{"d_mlp": 128, "attn_scale": 0.177, "bias": "all", "beta2": 0.98, "lr_head": 0.00717, "warmup_steps": 200, "steps": 3666}
Each number is 500 + 25 x the weight over its row's rms, rounded and kept within 0 to 999. Layers, rows and columns count from 0. Numbers have three digits each. The size before them is the row's rms in percent of the matrix's.

# v: layer 20 attention value, 96x64, rms 0.155, rows 56-70, columns 0-63
# o: layer 20 attention output (transposed), 96x64, rms 0.133, rows 56-69, columns 0-63
# q: layer 20 attention query, 96x64, rms 0.187, rows 64-95, columns 0-63
# k: layer 20 attention key, 96x64, rms 0.192, rows 64-95, columns 0-63
v56 080:489475488496501496516494534502450524542491446507505498436479481483522483474502495502546535514482506463459484489531511511507460481548495523507507540501465470491528516546503485487478482533509485
o56 084:522464503511496526505458482490514476500478506517464492537497486525500526468480516530455453518488479457506510494472526504489476500453500504513494465548502532536472465478466444495486468495473518
v57 096:482505520468507517519486528516534485459448506461490580466514500515459508512491511478471497513499489471533527535478479497511515479506484506485537457508519485522522516507495490488499542515440488
o57 095:533494475550509527533534497466479469492540480494478496501510520461509484490515466505488507480488473496568501488512525487467519494519530518513477505486484533495511547514529533498534466505548457
v58 095:508481462561498543501458493489511491505509465483480533492509483465507536541514517490526489496505510535487488501497465542480503477539466494530515501484488448460474565491466519485509504516495508
o58 090:519514499509522486494522523503529534492477551556492525509479515507466483479516493522519499475461512460523542538500514455543485474502516515495450506530464517537498444510528508516519492514515502
v59 077:525535521494502498449527526518525477522529494506480479468494494514482515543491491562516554462506521481498485501473466529523513504502500504477524514481510514477458529513543500431491530515488503
o59 081:482512492500510482492467496504463509520482487520483503527471494513480498537559519501494499558539530510532496473473514486450490492515525511511455468488506513457462472493521530524500480472480562
v60 079:508515508502540489501484473521511515444532489501561528458528494524474534533487526517521498511506539494523493475526496540479492491536519488490467527478491457524514519498482527546476473463515526
o60 093:523475494548519469517494584505513493485511531486493504505511473476491458453513475477474521487516491500514493528475511436559511509493467518466491467476476479503517489478505480496509495524507519
v61 106:500548515502515496486496485536509454541441489512485501553522497501539495524457544523514498484504514493515496509513502475507524491485489517482459526529518497528478528553512535515488475557511514
o61 104:489498489532520498488440441488520457501469480538461505457520467532503473508509512519470549518489505524486509515509540500517479494526479518471515505490508443501512518537528496524524533496475491
v62 089:527491486482515467549556491486472504490557499506487500510470501489504495476492547542490540495517512458512510505534497471526475489492521467445506483493500487537474495498526484535477555516513517
o62 085:479507461548496511485517542475515513533505481480502493442528454519518520501459500449513517541469512505518491486478456513450474492499484496503477509459492482498480481515510466461478482480520523
v63 080:507474472489523497507521524504516491451485440495508523520502504475471520505520499523430505481484463439530521524493452513524484516486503504511504486519500504493470536497511479473554514524524535
o63 088:467515512534515471493544501544466482506531530537474524498527495524474440488499465534509502536492462512492497499519478525450486529509532516496483492482489535484491500490465518524482510451522471
q64 111:491472540561487457479523456471550551474504531463475474499481473478496518499505503503499519494505479539475473522460510483491497522540480495487445509525511490498494502490532483520479464510509496
k64 111:485492508550481524519474461483525515468533472484495488519508491482482498554523512518525545490480540532518508541516502462509490509472471507466471520526550489527454469488522522509477465507509491
q65 109:468523454472573508525470545495548523487483495497486502529511491490496494507527492504453475459470522484474490483507499461504489487532474466499500499521505464512458516511521479518496468472457486
k65 112:481500493465564477503522511441532501520513498538515491482494473509461507468472495476521520457478514500500488497474507480521518536466467465500485479483513551509463532550480531491509499507524503
q66 109:564478491457502511504521507503512493475530474494512458476522465491476507527534500486518545512486472498494454519528514495543505506494498480467471511539488499574489501471485510489498452514520477
k66 112:535505472482485543540512512460510450532548494526486514509474510513512478522508514497484548485476526546443514486506480487536487513494498505508507499532513449536540535467509526518484499494499490
q67 103:499514532484440547521470489483525451484533485518532524509478530476507500511500545458535521490484515559528516474497545484513516533513462531499507522532507488499478458510502486504506494509491484
k67 110:499520474472493466501462435494534472471527444485491522485511503494512483479494490502472478469465497496501481500495537526517537514477502493549528529499507487504502455464488457496473548501469480
q68 102:506503515491498502486501506470485494476434495537468525465482492456442487498517526529508503469494495493497529537473528479494465518515456498560498524451508480529509529474476512502529505531484488
k68 101:535497479510541496520498524511530523494440523513554495492481504487465475501540533543518522453472485517489509516479498540506519518511487469487490507498525502515477508484537542476496509454498554
q69 103:485492532481505502488510496498495489472458466466478497439463534508518514495486463470487486499484486491570516549500445518489475515496496480530500481537520492511492501505456469531533489526518524
k69 101:540478534448526504520483497549491502429507515507490531495441521478522547511482482513518523519481504498544503528469502502522481489489526484487514451533517524525495520505533479502472492490495511
q70 100:495480519475503484512496485522451495531514508505504500491458510480493516536504477460486479515494464460469485486450538526487479519478510529528493475507516463499499550488583468475496505490517524
k70 106:528531525525512489512531474495491511511484500551470452499488497479516508563510509478535476523506489526521422471495481520512465496522475523512515512464533476479459503504510477470468515501480505
q71 112:497449533508501503462488483481504469512493514510466487517484491492501484490518476497527487524579486528507523506480488484523508441518530498533498514503474486526528470501546542530550468516472500
k71 120:492522514524484506532492476471506509466459515498490460482492496521512510525516524511518506506522500458477535517453480465505477510521536501536500493523442512532500470452498548536514503529462541
q72 114:509482513501546440477500528488490470516538531506477519546499485535550469467506533547507521486526503493505503515524513495540497494491464501487489508489466493494513514525516421491506512534512496
k72 118:508506514512416482494479528514506496490508549488486462478464483491484459463551494483550518460531498490515510502510496502489523480481483474562510513500531475498496508484512494494510515520551504
q73 106:473485516481500520462481503476484527507539496491562469515478473467500478500540502498517485469522566511529522536486492545462501488555513527488505496504560497500497485476496527492490522518487488
k73 101:467495494498515533544509484492532515477487531447571492541503477510464494539523511520502512549500487482514523486488551473478471478462466480521499520499474492475514520482464498504481484523516502
q74 105:458472480487509477565531543479521505485472508494492543481485447502483479537464515500478516542509518491513476473502452540485473497487493490512498516503486469490510442494496484449485503516513499
k74 096:479501513463473494517469503519508461481496488509548541478502540529481465499518568510480522507518468512481523461475514515505491523517536548500498478485519517514473496540477486489533504523508446
q75 112:485505481491465524480482491506531491492480521474494458526483512476454484503450488531496494495513480452530519523514483526486473560512459457485522488510467503524492476501522514484524481512562538
k75 109:484466465460502516525518511511482471527476496493515499545469547523461508506503476481517505473531505510531492544475492502547489502479504501529522528495501507453505462548519537468494458463513524
q76 104:523494511503497495514508499483465484493505501501471494522470505497481527521457465523442554511503563532507500546495546504509471462513520525471571480508508501501467519469513481505515517523503511
k76 100:486528546513509491498494486519478491481470457505474507470465500475461491525496520544508490492537494508443510492490488507486502508473494507501485497474497497499504500535522492494417482554540556
q77 104:522475541519516569509466553502477495471472536498509473486503508503494561451515506486450496478527485506467518477489493515536524501477480514459507508486485466504515473485494481480465509510512484
k77 106:480467526534483509511538524482516486468522512484470507528479472464508478467495527511481485503508516526486521490458508549566547478508495523497508495461506497534510512479498477542509453488451500
q78 116:518496467498546490511496473476514493485512483472503509504519519497490520512536481477528519522497524564503488536500469527475486544468537500537511544470450473498501485550509517494481524464524538
k78 109:514541508461504458487528483549491456505507505488517479505542468511521499474535473541503515513505522486510524522476475466510495529534527537506479498476513481524490532526492532482449506444522498
q79 106:522466511525498488528496445532526522500457482500539530526513468482506491491514477549460523503469533458514493502475476516512553518521514496505498519536494491477497534503481524518540531463523477
k79 113:489507504533502491496511472520541476526510521537525486498416488526483541493489517504475503512466539476517501460553486484499479512475518520506511558491502517478489528482499473508531497451519503
q80 106:523516536480504496527504495512490453498477444532494515557490530524515481502537533533501526509479455503512497473512464530500434513523509541465535511489506457493489496506489535503491474503488507
k80 109:513533533472467476457493510463515496516472491495478528549496532511469498486532468531507518502501485523503455497511486525463505525542544480477551487486454499512508471486497499546486460494513484
q81 106:486512550497495508549498521488491494535536486532497514528482458491491539499538486499524474452461505527487521480473472519511517511503497453479499521468489494496504549471474480481546492514499555
k81 105:505526502469492513512480483466513516514515497472492501488476455442483431550519503493491478505479493475522473471479497477558528499509538528485528510492488496481513521535533503513546516469535505
q82 106:485519479534530504477523457459517471512471512508531522486518483446534490499502513556517481486502508487465488470473481525536501530509545459512526498527509508515486481493477452478484493525451503
k82 101:494465502501495484497478480492501556556470480463523495504488521491476493501466460545516557515494511521529524458468469491487520518508499508472493515528522523495514492467443501471500546525514492
q83 112:475496540497477526520526500501501535486506490472495470515514548488489456522521508503482514517501529533477464469480521489484512443494465481513536512510489518553515535530508478486522554473468536
k83 116:506518554468487507538505494498509476539509481490540465505517481481486526519488544475491519476476479531495509515546496514521551460482493501495522488493482510532488497526473488499488566502478562
q84 107:519478477480471494522539499475508453501532522501476515492484583508473496503532508535460479506505517495467518450542526489476501519532518480503455519473509473486487502482514507492538515539499495
k84 101:480485532473519482503517461511528519518534503514510487464495539491495465485526485505512482456473528518470482504541506540537497483528560475511465531478470506474481508478506539495517474557505504
q85 094:518459506500524482486505501450503506472545481501510538505497461547464504446471501464521487511485466535476510482501484479497509533499521528525548511480513482473520526482523519444510480525525495
k85 102:484491484509488469538524534514487537480496502480513470498499508479518518490493467528502465520504476488441495472513503447525516556553488516495525520509520477500492479488534512569505479520518464
q86 097:504522487493485493533506505503490522549464449463466474486523510510500493492496533482569533488531531496469510490461462500476489493521522495500488484520517525489515480454535463536529495463522483
k86 103:519520530487520516512477480474458460507533502510459514552538521480476526517520505520509480505474491491504480487486480476486520469501468521518470485513522562483498482448479457500529501463530532
q87 104:540508527471511485448503501448485541477513472491526500490479506486503507513505586508511466515485501464543506473481528510499484522491524437466488490502468494472501496508477525503502517476473505
k87 105:474495550480529494512524550510511484523512456498511481483494527506518483519511477464482521518497482454540483527507487490489525505485477473444532517498540478475547487433495518488477471491497500
q88 114:475512524518473502505522571514475500547516440502453485497504446504479522486527480506479518527536496520505524495500491467529490521497484523508501501578490493485483521502489504532476535503498491
k88 113:535546460479454523515527500450478463447529507470487546479515504466459516497485508479492495523526516460515476499495496494486520536521503486483520505472503507509479547465509480491521504548506503
q89 104:469429449485524470496489492481483487520494469479476500503514524510480460499471512515492467452489517528480477480458504487521509531503499531526501525512531548546497492490469538520501489513539490
k89 100:504509467526477493514495500517467508488522505466495481500475519550497535531468504494504494480443494512449473458491509532484536459511468503508483516479498503526522475512454556516508494497556475
q90 114:527508507485502491466535527514519515542505548504466511507520520492450482522494540485478494441479486531500513497508459517470539498524524509509529467535472539507528514498517478518464474473460508
k90 114:498512545507480537499561490502476517543552519491555533469517503514517503483479498504536481473484498473509535467468499505488520489511466482509514490554483511491457479508526526468491461482493492
q91 106:502533511482545529484510481447506507521460482516491497478560507474502495528483501485496505506492487538491443503502469478537535495523469471500479506521473520455507536507507539484474542530525521
k91 109:503522507516530467465477504452462465529501517483527507455495523495480505474468497472506508531467497532524534509503478464520518459523455504499508502497475491489494547473539530502479547484496459
q92 100:529483438494540568509536486496494499482522486536478510529460482513540512453492483497511529478496526475509503499438477504505495521500476495496487484527455532492495473510473516509482538481496516
k92 107:477524490527470509490529494523546504458529518501479505526494514484488520458508498485497480509479509509513539471483481475502491496497503512516536484423517531491527471494491515450451564483526514
q93 105:524478493510506510522506488505488487513533468501473542469442551466472496489512538521521477521546496489464493543527505505498515459530467482484555469508537498490527519504490536532485487490514502
k93 107:463449528537559519512513526496492485506499483453490496496484524467510514499530458499470495482518502459460499516521539522456489505531524545529496496521461527531471517505527508481493519497523512
q94 100:545447500525462533495447466492505493504507499498479500507508471531559501489476505497495518473505554495529470482515529468456514537527497475511507508508499470524522532482476469502460485506470521
k94 101:509457514486493477522513436500526499507509498500494487501519483522484520530516524495486519509515548495498568464521528512452514508519496510494534484513553517479565489512541522494485475508480533
q95 101:452517526500487498529514447524466489469543535514498512464562512514505481478539505481476496473538515461474519528490504461482477541499493509482539502526445511506497485503496506504501500514470518
k95 110:479491498508509466497489455481494513478545543481478502549518508503529490503481501493512461422510459514512499507490514468487515529506507546478532471495492449473508541492465500462488496511495532
v64 123:505554528496500521506509488531497539500488503501513493494489489493497455504473477506454477472499485499516516470489524517475490492509544480415472556571497467501483510513496508513474491488519520
o64 112:488462532494535494499498481471481524511548484505471491500480496446521543534512473528500489433502518462506525465460494513476506550496521505539523481518463494478471472502518518487475492483479501
v65 095:474484529480554505503524523509494506511467484489497532526504430505462479529460545501496479526484501508524544497505487501488464509544486464514522490507463480529489475503499475512451503541531495
o65 093:486514497501507465528527536515493519499492512480501460538473477501541517517507539491498496461477487527522491507477527484527568502532471484468524482522474482436474517534487478498516512517455524
v66 129:505508485493513503562561476449475578512530494512498498486482506495481491516518462536533478535525444504508493493529521503504507479501528480515496481514504511533524472522492489520491515484487459
o66 119:479485469468527486500524481494533522521500498511517584519521470478490514471509506535507516557497446498498522515504510502473507505492498525510495467510526464502513511469529506495515522501456567
v67 102:469442530481488530479508520538465491481493543511460479493486454497481474508489489559500527480512508551501506468492516462512521510490459503532484514552487494501465492501512489500503515497454474
o67 109:500536522475524549496561560522518511520521524504504470504499510514515510485511502530530497523483438523494528470512473523523520504538511553510507510493487509526542498521532516504522477493542501
v68 115:515505485511528502518470530500486469532509491492476504546543545478532481518524520479494518531460501483487504500537526448544472532537528473513484510515533528498462477512459515467474482518500504
o68 113:534514462493494485534515535499515481554522507499493486494485504515496521541496499443564522498495539496533489545482470465506529504486497491502476510496527500475525525466548502491538501547522515
v69 116:500491559500477498510529510502517464501483495491476487513512477515473499497471517462514487519491501531542470531507526501537485493472511515518468517528540476484505576517465555498492481542473527
o69 115:531482489473455533470515553504539534501510482495520494456463497513464503533514500464457476499528488485516477463536507488483490527492496518527522538516505491484538507528516457491494509504460458
v70 116:525524487503507480453447535526508461486487482507517475580495459463506516501492480469479500474475483473512474511523509557499500539513504488513488530513495530515520492487495523524512499554503502